{
  "d_model": 256,
  "init_std_up": 0.0305,
  "lr_mult_o": 4.0
}
Each number is 50 + 15 x the weight over its row's rms, rounded and kept within 0 to 99. Layers, rows and columns count from 0. The size before them is the row's rms in percent of the matrix's.

# gate: layer 10 MLP gate, 704x256, rms 0.232, rows 218-284, columns 192-223
# up: layer 10 MLP up, 704x256, rms 0.25, rows 218-284, columns 192-223
# down: layer 10 MLP down (transposed), 704x256, rms 0.0618, rows 218-283, columns 192-223
gate218 103:37 52 44 28 58 37 50 71 27 52 26 42 54 54 70 56 34 39 63 67 54 50 31 36 35 34 42 74 37 61 41 68
up218 104:33 31 73 44 32 24 51 34 73 48 64 49 61 62 31 45 57 44 24 52 48 23 51 45 48 75 53 55 62 46 53 61
down218 106:60 50 56 66 38 50 43 38 53 54 62 35 54 70 77 58 57 48 35 29 93 33 47 49 58 42 64 46 58 10 50 73
gate219 114:68 69 53 73 30 28 29 74 44 32 54 65 60 44 55 49 38 63 64 70 57 61 64 56 35 28 33 69 54 35 54 54
up219 110:51 30 46 58 33 52 20 76 54 20 50 56 75 62 72 22 51 54 49 61 26 47 52 72 36 59 06 44 60 56 51 48
down219 113:40 23 64 74 30 51 50 42 38 36 48 07 53 42 83 75 37 40 70 66 69 65 36 50 72 37 43 35 33 57 67 57
gate220 118:40 62 37 18 55 65 54 71 58 32 65 50 35 84 52 37 68 34 55 34 21 78 42 42 60 67 71 35 49 53 78 69
up220 123:33 43 35 48 58 63 84 47 68 53 42 55 30 68 46 48 45 46 54 52 41 53 37 56 59 52 82 38 87 20 56 68
down220 131:27 59 50 42 48 66 44 50 43 41 78 62 52 34 54 39 50 37 43 40 28 61 39 66 44 26 55 23 36 78 48 44
gate221 093:51 34 32 50 43 30 56 25 40 29 43 53 65 92 51 58 43 58 27 68 45 66 44 41 19 50 52 64 31 47 46 47
up221 097:60 47 47 48 51 19 41 19 53 31 43 41 54 43 34 65 67 68 48 55 40 28 45 60 43 50 61 49 53 33 55 38
down221 097:47 54 55 47 41 52 48 53 45 33 28 51 30 50 54 85 58 48 51 60 56 44 43 50 78 63 20 64 29 66 50 55
gate222 106:49 46 41 49 50 53 17 59 61 36 53 52 52 83 72 66 57 41 66 36 48 66 55 40 53 21 44 22 74 72 73 36
up222 106:75 52 26 54 27 30 67 62 76 59 63 39 40 68 49 43 47 24 59 53 47 42 48 34 49 57 66 31 49 29 61 67
down222 102:30 49 34 33 53 36 50 34 27 28 49 47 27 60 65 59 21 56 42 51 19 66 48 72 38 42 43 49 64 37 54 15
gate223 099:48 36 42 58 43 46 74 45 65 42 65 45 63 75 22 39 26 57 44 43 62 66 63 26 16 59 57 53 55 44 68 59
up223 097:69 47 55 60 52 43 49 49 52 63 43 41 16 34 48 47 26 65 39 35 36 57 36 43 54 59 33 58 28 57 75 64
down223 095:34 32 59 33 33 52 49 23 59 65 46 41 25 30 50 47 51 44 35 48 43 44 53 63 39 40 63 68 57 44 60 33
gate224 085:62 49 28 47 58 87 37 54 21 33 56 48 40 37 65 61 32 61 02 90 18 54 51 48 16 39 69 08 64 41 60 53
up224 086:52 47 33 54 46 87 70 43 55 44 80 68 57 40 52 45 30 58 58 55 51 46 40 60 77 49 49 27 44 42 49 48
down224 088:68 56 30 23 25 54 33 33 70 78 53 62 62 27 27 60 55 46 77 23 44 29 26 30 56 69 56 52 65 32 83 51
gate225 105:32 56 35 67 59 42 51 76 33 63 60 34 59 51 52 64 36 59 64 58 46 60 69 57 49 71 52 35 65 50 51 43
up225 104:54 45 40 56 41 65 57 66 49 57 43 28 52 53 22 57 71 65 52 45 43 63 74 31 29 49 49 47 52 59 40 44
down225 101:42 43 69 48 42 50 20 72 47 40 50 58 71 46 67 64 50 42 45 48 44 62 58 39 24 56 71 66 35 54 72 47
gate226 102:25 64 48 39 85 53 53 56 54 52 51 77 47 34 61 30 14 91 52 53 66 45 56 53 61 57 31 39 49 30 36 55
up226 101:28 28 62 70 45 49 29 38 52 43 58 66 43 31 35 57 26 68 47 53 35 63 42 37 66 77 51 53 34 37 43 25
down226 100:65 34 31 40 38 25 37 39 66 36 61 50 26 58 48 31 49 43 41 53 42 46 58 44 73 52 83 34 45 38 36 40
gate227 110:49 47 49 63 71 38 61 50 67 19 40 63 44 60 41 19 47 68 49 38 28 26 45 52 61 64 42 41 50 69 53 59
up227 110:31 54 14 39 52 47 42 60 52 36 39 23 47 40 69 49 43 70 34 56 60 41 52 91 39 43 46 61 84 44 80 61
down227 106:33 42 90 26 72 83 27 35 65 48 43 59 63 80 31 40 53 31 60 53 33 44 22 51 49 39 59 47 29 45 63 55
gate228 092:72 58 59 60 64 69 48 46 45 52 59 28 38 17 52 32 44 55 49 62 37 65 37 85 37 38 62 51 47 62 77 63
up228 094:30 33 27 54 47 45 55 53 61 38 16 04 63 32 76 63 21 45 35 37 57 70 42 41 50 43 71 26 39 42 45 53
down228 094:62 62 28 41 33 48 58 68 44 59 65 43 56 71 45 50 55 60 52 72 64 48 28 57 44 47 43 59 22 40 70 81
gate229 116:80 55 65 32 24 48 48 32 77 43 59 55 54 43 39 50 35 32 48 72 44 61 54 59 49 52 48 28 38 66 72 32
up229 113:53 34 34 16 48 48 63 14 26 37 54 68 25 65 52 76 34 51 40 51 36 37 54 49 26 54 35 37 55 60 52 42
down229 116:53 34 59 38 61 35 23 59 31 63 70 48 61 43 30 75 30 43 41 31 39 69 43 53 47 60 42 28 29 65 45 59
gate230 088:54 35 65 49 65 62 47 75 60 19 65 54 17 33 50 62 57 61 42 59 37 54 45 29 48 76 33 44 76 45 40 09
up230 095:45 40 43 25 30 60 48 73 27 24 49 81 28 47 39 42 53 45 52 49 52 55 36 61 61 39 42 47 61 33 24 27
down230 090:31 58 35 34 31 52 41 36 22 32 47 41 51 60 35 72 31 67 65 26 57 56 54 70 42 46 50 56 48 63 33 38
gate231 101:34 37 73 38 73 65 33 44 55 67 71 51 66 75 42 71 64 45 49 61 64 71 18 47 61 64 39 42 51 64 50 56
up231 093:16 63 69 40 46 34 39 81 45 67 65 50 26 43 40 71 62 46 43 25 44 50 41 39 59 30 48 43 70 65 46 48
down231 103:38 62 53 18 62 70 43 60 37 72 47 51 58 39 33 52 59 57 62 48 38 65 60 55 66 42 45 33 48 46 41 52
gate232 100:36 34 37 89 56 54 69 51 46 31 44 48 40 62 33 62 25 42 49 63 50 58 49 61 53 70 31 66 52 56 50 20
up232 101:84 42 45 38 50 49 65 51 58 54 40 65 38 60 39 48 21 58 37 59 68 59 61 68 44 37 48 85 45 19 46 29
down232 100:40 55 64 63 49 33 56 40 54 31 66 54 27 78 48 19 28 28 33 34 35 77 53 82 58 55 43 62 60 78 43 43
gate233 102:56 67 46 74 37 63 48 67 23 66 49 30 72 80 63 43 56 55 28 57 59 44 33 63 51 17 36 71 50 48 59 79
up233 100:67 32 67 61 55 85 46 24 44 38 58 34 55 53 37 43 26 33 58 65 33 80 66 54 12 56 50 58 33 56 51 46
down233 103:62 78 23 85 75 41 56 52 18 32 38 41 50 69 37 53 48 36 58 45 39 48 65 67 47 42 45 64 52 62 52 62
gate234 095:53 72 29 47 29 55 56 29 99 61 39 42 50 51 41 16 25 49 61 41 24 58 21 56 63 64 45 25 55 57 58 67
up234 095:35 24 23 54 57 53 51 39 52 49 58 61 49 73 34 23 51 41 62 24 23 14 41 43 59 44 75 52 75 59 73 55
down234 097:62 55 39 54 36 51 23 67 50 66 64 67 54 37 38 35 54 52 63 53 53 49 21 46 51 41 51 51 68 73 57 70
gate235 102:17 63 83 62 39 66 54 32 63 47 53 33 49 41 75 53 38 54 33 46 55 42 61 70 35 29 47 55 51 08 59 60
up235 098:56 37 25 56 62 23 38 38 58 51 59 44 47 61 79 72 46 52 76 43 23 63 42 72 54 52 36 61 42 37 32 56
down235 110:37 34 40 68 67 53 57 42 43 60 60 50 45 72 49 66 65 45 62 58 46 54 65 53 79 55 27 43 25 55 25 28
gate236 098:46 46 49 67 58 39 49 49 90 33 37 55 51 67 57 38 80 36 30 67 46 50 56 45 34 58 46 33 31 43 74 19
up236 100:46 55 56 55 34 66 47 61 52 73 42 54 66 34 49 38 55 32 42 63 74 57 40 81 73 36 48 72 12 48 52 52
down236 099:63 26 56 44 46 69 35 41 28 77 80 42 65 48 52 58 47 41 57 56 40 53 85 75 63 75 50 41 45 63 29 70
gate237 094:37 57 59 50 65 49 50 22 42 52 73 38 13 56 61 30 37 76 25 51 43 50 39 46 38 32 31 45 44 40 58 29
up237 097:58 49 30 42 76 50 33 55 41 56 24 83 47 42 50 45 41 51 68 56 33 50 27 67 57 41 22 34 67 39 50 20
down237 092:67 44 39 57 71 14 45 34 63 56 49 27 55 79 42 38 45 78 36 27 55 62 41 37 49 36 53 30 46 72 57 83
gate238 102:36 84 52 47 49 43 78 51 76 23 63 58 58 36 43 51 59 50 36 68 35 44 60 38 85 42 52 62 38 67 47 33
up238 102:37 58 53 58 69 62 26 41 54 42 41 36 31 69 50 53 30 62 55 69 61 54 62 37 67 44 43 66 38 44 54 28
down238 101:72 80 30 60 23 52 35 36 57 43 49 53 84 27 42 55 48 61 36 38 49 54 55 44 44 55 44 51 66 50 55 36
gate239 102:47 39 39 00 50 63 52 29 61 35 52 82 60 54 50 54 56 27 56 53 46 56 48 61 57 51 54 58 56 42 32 60
up239 101:43 06 70 42 30 63 31 60 43 51 46 68 26 77 37 87 26 71 34 31 33 56 48 21 69 51 57 36 36 27 55 54
down239 103:31 49 38 46 47 36 32 72 26 56 41 39 75 52 53 81 25 61 43 31 38 48 34 48 56 37 40 35 42 76 56 57
gate240 112:35 65 44 45 45 57 57 05 50 56 42 32 39 42 58 37 49 30 50 57 55 29 37 48 34 41 36 55 75 08 74 72
up240 106:51 43 13 53 23 44 53 53 55 44 67 45 52 28 50 35 57 54 75 38 38 73 63 41 67 38 61 13 59 42 21 49
down240 105:40 86 52 53 32 33 63 50 49 51 59 58 21 38 58 38 45 56 57 50 44 47 42 59 81 76 45 54 37 34 31 58
gate241 103:60 39 43 53 52 64 41 11 53 76 54 52 60 49 58 38 37 63 58 40 72 76 47 57 45 18 37 68 39 58 50 53
up241 098:65 27 49 70 59 49 68 45 57 43 64 42 47 44 44 68 38 55 73 59 59 70 53 41 49 27 17 44 46 62 42 57
down241 097:59 61 38 60 31 58 58 42 49 37 44 59 55 55 42 48 66 16 54 84 50 33 77 42 84 62 27 43 56 49 99 60
gate242 113:40 70 48 53 81 66 30 55 50 59 52 53 33 52 62 60 02 60 86 47 75 44 49 60 71 43 47 40 67 46 63 55
up242 106:56 47 46 43 45 55 46 51 30 57 64 34 57 54 33 57 46 59 68 68 32 41 17 60 58 71 64 39 49 27 63 63
down242 109:53 62 50 81 67 72 46 41 50 17 25 34 37 49 47 54 43 58 68 46 43 39 37 64 41 26 36 43 50 60 64 44
gate243 094:64 31 45 48 50 43 47 33 54 32 38 50 51 64 55 20 74 55 26 29 48 48 47 68 79 31 65 56 40 68 51 59
up243 095:39 33 58 33 87 59 63 17 58 89 44 40 88 60 91 54 61 64 55 53 63 48 39 16 56 62 44 21 61 34 53 31
down243 093:40 49 37 32 40 85 49 62 62 45 37 48 71 40 37 36 48 42 77 59 68 50 44 48 57 55 45 55 63 51 64 45
gate244 101:52 57 19 65 47 39 45 39 52 00 57 69 66 49 53 56 47 53 56 40 42 71 61 43 30 30 72 23 49 27 65 48
up244 101:45 42 39 58 77 22 53 50 25 56 62 61 36 76 49 38 45 16 46 32 58 16 44 31 34 57 59 50 29 46 66 21
down244 097:55 34 67 69 52 40 41 60 76 72 40 48 43 44 63 39 33 41 43 67 58 67 54 21 50 52 36 54 48 32 59 59
gate245 114:55 54 26 76 55 35 49 56 18 22 31 55 49 48 34 42 45 46 56 34 62 60 60 62 57 24 59 50 71 61 44 59
up245 110:39 55 43 51 50 28 43 66 66 45 54 58 72 31 30 57 33 41 44 41 61 68 34 66 59 39 37 52 45 56 59 29
down245 121:42 58 48 38 38 93 83 62 79 63 79 30 19 55 72 64 45 29 55 36 43 33 20 37 58 71 44 55 64 61 40 57
gate246 101:66 47 60 51 57 67 49 34 34 48 73 32 30 23 51 41 30 46 41 35 34 52 85 46 46 53 44 64 34 54 77 45
up246 096:58 71 34 41 43 49 65 50 63 38 41 65 60 65 40 57 28 60 50 59 60 52 35 39 70 40 56 60 49 48 49 57
down246 096:76 63 51 61 31 35 40 81 27 70 52 81 83 72 22 72 31 34 78 41 55 31 58 50 60 66 60 45 85 47 38 57
gate247 094:50 76 47 79 59 56 52 45 31 53 40 48 29 64 52 66 47 32 01 65 52 54 49 54 26 52 57 52 58 58 48 43
up247 095:39 52 62 37 61 19 59 55 33 34 51 57 56 26 33 45 15 40 27 26 30 57 43 45 63 41 30 25 44 28 38 47
down247 097:47 52 39 45 31 57 60 68 27 45 57 53 64 29 59 25 29 39 70 35 51 62 49 52 56 61 69 69 33 38 43 38
gate248 101:36 35 50 58 52 60 53 56 44 52 55 36 37 47 71 37 51 58 44 77 59 40 44 34 45 79 74 50 51 36 70 63
up248 097:50 53 76 32 64 39 49 80 52 34 49 48 65 57 46 54 63 31 69 47 64 67 46 80 45 32 65 64 49 62 60 36
down248 107:49 64 38 37 24 63 31 44 59 54 60 64 46 44 70 32 45 41 55 53 66 24 90 55 64 44 51 38 34 42 44 71
gate249 101:55 54 33 76 49 68 46 27 53 59 56 72 33 68 50 38 44 30 48 54 37 47 59 27 63 64 50 73 58 41 41 25
up249 099:40 52 64 48 59 65 46 56 44 27 37 30 48 62 41 37 46 61 52 61 43 31 41 26 39 46 65 45 53 55 63 55
down249 099:17 64 46 58 20 77 25 30 64 36 43 48 28 57 34 61 53 67 65 43 40 44 40 53 62 55 54 56 57 12 58 14
gate250 115:51 48 59 62 24 63 69 39 61 45 82 66 37 67 35 51 44 39 54 59 60 50 41 58 74 47 68 52 40 56 77 79
up250 116:53 30 61 43 44 48 53 48 57 52 62 32 47 60 53 78 42 78 76 72 54 64 61 56 64 53 72 41 53 54 83 69
down250 117:70 57 67 38 22 72 43 65 75 53 51 76 60 48 47 21 40 23 57 43 63 38 52 84 54 56 44 57 66 68 91 43
gate251 096:40 30 53 51 82 64 18 48 64 53 44 34 67 60 23 39 55 69 40 35 64 60 46 34 62 62 09 47 27 61 43 57
up251 099:57 61 36 25 52 38 44 65 72 29 73 59 42 38 59 51 55 57 60 55 43 37 82 61 63 66 66 84 27 71 44 34
down251 096:53 47 55 53 19 45 34 70 43 50 90 53 42 60 66 49 56 43 72 46 25 48 29 70 63 60 43 37 73 57 57 44
gate252 104:57 00 47 51 24 43 47 52 47 63 65 74 46 39 63 56 69 36 46 54 61 22 30 68 36 50 51 58 52 43 19 29
up252 103:50 61 34 57 54 33 32 58 51 58 37 54 68 47 64 27 42 29 26 29 64 51 32 59 43 44 47 52 08 78 35 53
down252 096:67 61 83 72 57 03 21 20 37 63 21 30 57 72 58 30 44 69 51 38 41 47 34 59 27 38 41 53 46 37 71 55
gate253 108:71 33 47 49 35 58 57 34 54 58 53 89 56 34 34 44 27 47 48 33 54 33 45 85 39 44 55 60 46 66 62 57
up253 107:42 27 34 42 59 75 61 60 59 51 93 38 67 55 58 44 60 38 30 55 82 85 62 54 19 48 24 59 54 61 67 57
down253 111:53 42 53 47 29 58 61 23 30 61 36 33 38 18 42 49 67 40 53 48 29 34 56 60 43 63 47 50 42 90 43 59
gate254 092:61 44 57 41 28 40 78 47 41 36 69 72 39 70 35 76 45 27 54 80 48 52 55 58 61 56 62 62 42 57 56 60
up254 092:58 46 69 44 52 21 31 58 40 44 64 65 31 52 61 66 41 35 70 53 48 56 49 69 56 47 48 50 56 35 41 51
down254 092:77 46 38 56 71 78 24 64 43 56 37 37 57 57 45 54 68 13 24 56 54 14 45 38 42 63 62 61 37 33 48 46
gate255 094:76 46 27 57 38 26 60 44 41 12 36 13 38 57 55 53 50 32 43 49 63 53 33 46 31 50 31 63 47 77 52 60
up255 096:54 59 30 50 34 14 26 50 58 47 24 59 63 47 56 46 53 20 50 28 73 72 03 41 46 39 85 39 40 81 70 57
down255 094:48 25 47 36 77 55 55 41 31 31 50 47 70 43 46 26 50 29 55 76 35 46 81 53 33 46 75 25 38 40 76 61
gate256 105:26 50 54 56 51 48 39 62 65 36 27 41 39 54 55 65 43 67 66 56 39 60 68 73 50 65 27 50 27 39 33 72
up256 110:53 61 54 53 43 25 69 83 51 41 51 37 46 35 61 64 50 45 62 43 50 82 31 57 65 43 67 24 64 52 38 74
down256 103:44 44 54 60 71 66 42 61 57 32 61 56 50 66 57 62 58 47 41 35 60 75 74 44 53 66 50 33 56 36 32 50
gate257 098:43 47 57 46 44 33 43 36 62 56 53 31 74 55 63 45 62 33 63 58 32 50 47 53 34 13 58 41 37 48 62 51
up257 096:47 51 63 77 47 48 58 54 27 49 66 54 37 64 53 59 56 49 46 68 37 75 54 88 48 32 58 53 34 45 80 40
down257 094:33 49 44 43 33 52 67 68 54 23 68 57 61 36 37 38 64 33 56 58 16 43 79 63 60 46 65 48 44 67 73 65
gate258 098:71 49 50 75 37 15 81 63 80 59 66 23 70 54 19 61 57 59 62 34 46 39 36 77 41 20 28 40 66 60 52 62
up258 097:32 30 48 65 57 59 62 54 72 43 30 58 84 48 45 59 51 20 26 29 46 57 57 64 46 60 49 38 54 47 54 60
down258 097:36 47 82 50 53 45 32 76 59 58 46 40 81 44 63 32 42 56 77 69 57 45 51 60 48 39 50 60 31 73 52 47
gate259 095:65 49 31 48 64 27 90 58 62 44 82 34 47 77 69 57 63 48 54 24 91 40 31 57 62 77 57 38 44 40 52 30
up259 098:19 49 11 54 47 45 37 41 62 44 40 54 46 37 58 56 63 58 55 25 45 68 47 43 13 48 56 36 58 57 38 40
down259 103:39 62 48 64 50 40 68 49 61 51 53 75 49 31 53 58 45 63 52 61 60 61 69 57 31 49 60 62 57 56 54 60
gate260 095:44 39 81 37 68 33 62 36 75 59 34 56 62 38 85 60 49 48 45 42 48 70 37 36 64 22 50 65 55 44 54 07
up260 094:52 59 26 60 51 52 30 30 64 70 45 83 55 75 50 71 50 39 30 54 61 17 55 42 52 85 24 48 13 45 61 54
down260 093:68 36 25 84 46 60 52 42 45 37 56 55 59 63 29 45 20 61 48 44 40 49 65 50 62 55 65 48 83 43 59 36
gate261 107:39 41 11 51 46 47 60 49 49 42 70 35 42 44 57 42 30 45 64 58 68 69 73 45 37 55 44 45 39 52 60 31
up261 113:49 48 38 68 51 57 74 48 37 43 44 50 66 59 45 38 27 48 56 47 25 73 67 87 65 45 64 49 28 33 52 28
down261 104:55 18 57 58 57 59 47 44 49 43 49 35 43 60 43 36 41 76 39 63 54 61 39 67 55 72 57 54 59 61 62 39
gate262 110:48 23 59 52 42 89 43 43 67 52 69 45 32 69 66 35 47 59 38 62 41 29 41 87 46 79 77 50 45 31 42 62
up262 108:72 49 93 40 33 43 20 45 32 53 58 27 65 50 45 54 56 59 53 91 52 46 54 53 41 57 57 53 58 46 68 67
down262 106:51 49 64 54 16 70 46 60 48 53 73 40 31 48 65 57 55 49 46 68 66 45 51 39 21 53 34 39 24 35 50 33
gate263 116:56 76 22 34 65 51 53 18 49 37 50 61 35 39 53 47 31 75 43 39 70 84 80 71 47 47 23 42 74 51 54 54
up263 114:41 47 78 59 40 28 29 66 62 53 49 54 65 17 49 52 72 16 46 50 36 20 51 49 36 59 68 47 59 30 40 26
down263 109:30 51 82 61 49 54 36 68 55 45 25 67 45 59 50 67 36 55 51 63 45 49 57 36 52 36 66 26 38 73 36 43
gate264 105:52 29 09 67 45 58 28 49 44 63 44 29 55 43 54 75 38 37 12 60 57 54 53 61 31 51 46 41 23 70 52 34
up264 107:70 60 32 88 69 52 38 40 51 41 53 31 73 53 37 50 65 57 23 51 62 59 37 79 60 33 59 57 34 40 68 42
down264 105:74 60 65 40 75 46 30 44 37 58 58 62 45 53 26 45 85 37 25 22 34 45 58 62 65 56 57 32 48 47 25 51
gate265 094:65 45 36 52 51 73 41 28 56 38 70 32 75 46 41 28 42 47 57 47 48 39 21 36 72 65 29 52 31 20 47 41
up265 098:45 56 47 34 57 55 32 35 52 45 25 46 36 37 81 55 58 55 41 48 62 52 30 33 57 49 62 41 60 68 68 47
down265 095:53 34 30 49 56 53 67 30 57 33 63 60 52 68 54 42 81 59 60 36 48 48 45 74 36 83 75 41 57 49 44 49
gate266 104:64 73 62 37 60 58 48 45 66 39 42 54 56 48 48 44 68 48 77 23 65 64 73 72 39 67 51 41 62 57 57 69
up266 106:51 64 46 59 30 53 51 60 68 67 78 28 38 41 57 45 69 58 38 56 54 77 56 47 58 65 55 61 66 77 16 38
down266 103:50 59 46 24 70 42 37 31 66 71 70 28 67 44 61 40 70 57 38 26 52 53 50 50 54 69 57 55 27 34 33 47
gate267 108:46 71 50 58 56 59 45 30 66 69 63 57 66 58 54 35 44 76 60 49 61 25 45 48 53 48 55 55 51 43 23 40
up267 104:71 42 80 67 35 46 37 48 52 46 34 47 43 43 42 37 53 63 51 85 56 62 60 47 36 56 65 41 57 49 08 11
down267 110:42 58 46 55 52 42 42 62 62 42 38 54 74 52 45 43 82 61 62 52 65 50 43 57 43 60 51 59 40 69 27 50
gate268 104:61 56 47 23 28 32 15 53 38 34 62 31 63 45 28 77 37 47 60 52 61 61 41 44 32 56 56 47 49 58 49 49
up268 104:58 51 73 33 62 45 32 36 34 62 46 53 69 43 84 38 50 50 44 55 54 39 72 41 09 46 47 71 52 47 40 31
down268 099:71 24 55 37 44 40 32 27 62 69 31 40 64 47 40 63 56 42 58 40 44 48 62 30 15 59 53 49 46 52 40 05
gate269 101:69 61 49 47 51 61 40 53 41 62 47 42 61 49 79 60 69 56 70 68 77 49 43 58 97 46 34 54 55 40 46 69
up269 101:51 41 44 45 52 43 57 57 70 58 56 72 39 41 31 74 48 34 45 30 43 24 54 45 34 47 66 33 31 61 34 59
down269 097:70 49 61 70 38 49 57 60 67 49 35 30 41 63 73 52 60 40 58 35 52 51 52 47 48 48 41 39 41 70 25 63
gate270 088:70 50 32 23 71 33 56 47 40 27 31 54 49 93 57 44 72 70 58 70 69 50 34 53 68 81 34 42 43 22 44 69
up270 092:59 36 31 51 48 60 62 65 34 42 40 76 66 53 70 49 63 38 41 51 35 51 39 61 61 39 44 51 46 35 40 56
down270 087:55 55 58 68 52 57 48 41 53 27 23 36 24 55 49 49 62 79 60 24 66 65 59 57 44 24 56 57 62 45 26 47
gate271 107:65 51 72 17 55 67 38 54 61 36 81 34 50 55 59 32 51 65 38 56 62 60 48 11 63 67 45 66 44 40 44 33
up271 107:35 37 41 76 47 33 35 43 42 38 37 46 58 37 54 71 69 49 50 39 58 15 55 48 73 52 63 36 72 46 55 41
down271 106:65 70 37 89 65 42 43 30 67 51 28 52 53 48 54 40 51 71 46 49 76 42 64 65 74 29 29 42 67 45 50 61
gate272 104:45 53 58 75 49 38 32 69 67 46 69 61 60 26 52 35 83 70 42 30 45 57 66 51 27 39 48 50 35 62 37 38
up272 102:44 68 59 62 79 51 41 63 81 80 60 69 42 55 70 38 48 43 55 38 37 36 56 43 41 59 53 67 24 89 54 39
down272 104:35 48 35 73 59 55 47 39 66 42 74 77 59 47 64 48 59 41 42 51 80 61 43 63 46 31 45 55 53 51 54 49
gate273 100:63 27 53 50 14 41 71 57 62 61 54 72 49 71 68 66 44 41 71 52 40 45 43 62 55 69 21 59 53 58 25 46
up273 099:39 49 62 30 05 41 43 63 97 61 30 48 73 55 50 47 48 42 61 22 53 64 55 41 41 62 30 54 66 35 74 56
down273 100:61 54 50 10 30 72 52 63 57 69 69 35 66 38 56 44 39 53 75 37 59 31 47 54 72 63 30 43 26 54 60 31
gate274 102:53 34 26 60 47 36 51 56 54 49 50 51 57 49 39 31 55 64 49 62 48 55 34 42 48 48 35 67 44 32 67 58
up274 107:75 48 40 42 43 38 90 38 63 48 48 43 54 74 35 37 76 41 58 45 38 50 50 60 60 92 46 73 40 31 52 23
down274 103:31 63 56 51 18 48 42 63 58 36 43 56 79 49 56 29 78 54 64 48 85 73 35 54 37 55 36 44 49 40 28 54
gate275 098:45 42 39 40 61 17 58 25 51 35 62 51 47 43 59 48 41 66 53 60 44 57 45 39 47 50 54 55 53 63 45 51
up275 093:44 73 72 65 28 62 38 39 46 17 49 58 59 69 37 54 64 53 54 47 51 58 60 54 37 33 64 56 55 14 33 50
down275 109:48 37 29 48 49 59 23 51 29 53 83 47 48 49 57 69 55 48 55 69 41 51 40 57 60 61 45 62 41 22 66 50
gate276 090:39 40 34 42 58 56 71 54 32 62 53 36 55 75 20 70 63 53 71 34 59 50 52 44 62 39 70 60 49 80 43 41
up276 091:45 70 63 46 43 60 53 50 52 37 68 54 60 45 70 62 49 37 77 45 41 43 65 58 40 34 39 43 52 25 77 49
down276 090:54 63 61 54 49 44 18 50 70 53 48 73 56 42 52 58 40 44 39 38 48 66 47 39 34 53 47 51 64 44 48 25
gate277 085:42 37 58 64 55 48 61 54 44 57 66 40 35 36 49 50 40 32 68 52 68 46 47 31 86 36 60 50 41 71 55 39
up277 092:60 73 76 50 69 50 64 66 53 62 35 51 67 45 62 73 38 44 70 46 42 73 57 67 64 20 43 34 13 57 70 30
down277 087:60 27 37 53 47 46 56 63 35 34 70 51 34 44 51 67 51 57 54 59 42 32 46 54 64 48 59 40 55 35 51 56
gate278 110:32 20 41 55 63 69 41 33 61 65 54 65 56 89 62 54 51 29 40 56 55 58 55 46 56 44 84 52 46 64 30 51
up278 112:38 30 61 27 70 42 44 25 51 63 74 59 56 36 26 35 66 54 52 31 59 39 42 46 50 38 58 66 38 40 47 50
down278 113:26 46 66 49 53 70 47 19 39 61 41 46 39 34 61 51 56 47 53 62 67 53 49 75 60 37 64 41 33 49 50 59
gate279 092:59 81 59 43 62 57 50 62 55 45 57 82 61 61 68 40 66 51 41 67 40 75 52 42 58 18 37 54 51 45 47 51
up279 093:65 23 52 50 51 68 18 40 67 62 53 45 66 37 48 66 39 36 34 39 23 00 25 59 40 29 61 31 33 44 41 60
down279 090:27 33 44 72 45 70 50 57 46 46 54 35 41 43 78 28 59 55 56 42 61 44 35 65 51 32 53 64 46 19 73 52
gate280 068:29 76 68 53 61 57 72 41 64 69 33 38 41 46 58 40 42 45 46 46 75 72 56 53 48 70 54 53 64 41 35 58
up280 076:48 48 48 33 71 23 36 93 34 63 43 55 66 61 50 63 40 53 38 43 53 33 65 33 73 45 41 48 75 70 58 32
down280 072:26 50 42 41 26 87 36 56 60 52 24 58 71 60 60 59 76 76 36 74 40 52 61 25 11 31 57 84 57 57 66 14
gate281 096:50 64 63 56 46 53 60 40 56 59 64 63 61 58 26 52 63 80 49 55 88 25 62 50 29 43 45 57 44 33 65 44
up281 097:30 72 36 67 46 52 46 71 71 23 48 39 49 45 63 40 49 31 54 51 43 30 59 74 33 43 57 51 56 30 54 50
down281 093:54 66 84 79 54 51 64 75 41 32 59 75 37 70 76 45 56 56 30 77 67 39 51 64 39 59 46 40 53 44 42 42
gate282 098:54 62 57 40 56 66 46 77 36 70 39 57 21 74 46 33 48 14 30 74 37 44 61 53 37 33 54 36 63 22 48 68
up282 102:37 53 54 32 58 65 29 68 34 72 36 47 42 62 51 63 49 47 62 68 54 45 53 45 47 46 46 62 77 14 40 40
down282 102:53 26 45 60 51 45 51 40 42 41 41 36 36 58 36 42 39 60 52 51 44 52 65 55 29 54 30 45 55 06 50 81
gate283 085:70 33 43 56 44 44 65 76 50 56 53 56 73 83 29 38 56 51 38 37 80 71 60 30 62 51 58 52 31 48 61 65
up283 088:49 53 64 64 43 75 48 35 53 52 61 55 58 35 50 35 58 50 29 39 20 41 37 43 69 41 58 55 24 37 44 36
down283 086:41 52 39 51 63 35 32 36 47 30 33 30 34 22 50 49 49 73 26 68 44 67 49 66 62 66 65 41 34 55 43 46
gate284 095:60 53 51 61 41 51 85 20 41 30 54 59 38 51 76 35 34 82 31 55 55 37 70 53 52 44 46 39 50 39 38 65
up284 106:56 51 51 58 62 58 47 33 29 11 60 61 39 65 53 51 40 29 60 57 25 60 33 73 25 56 42 47 32 42 75 46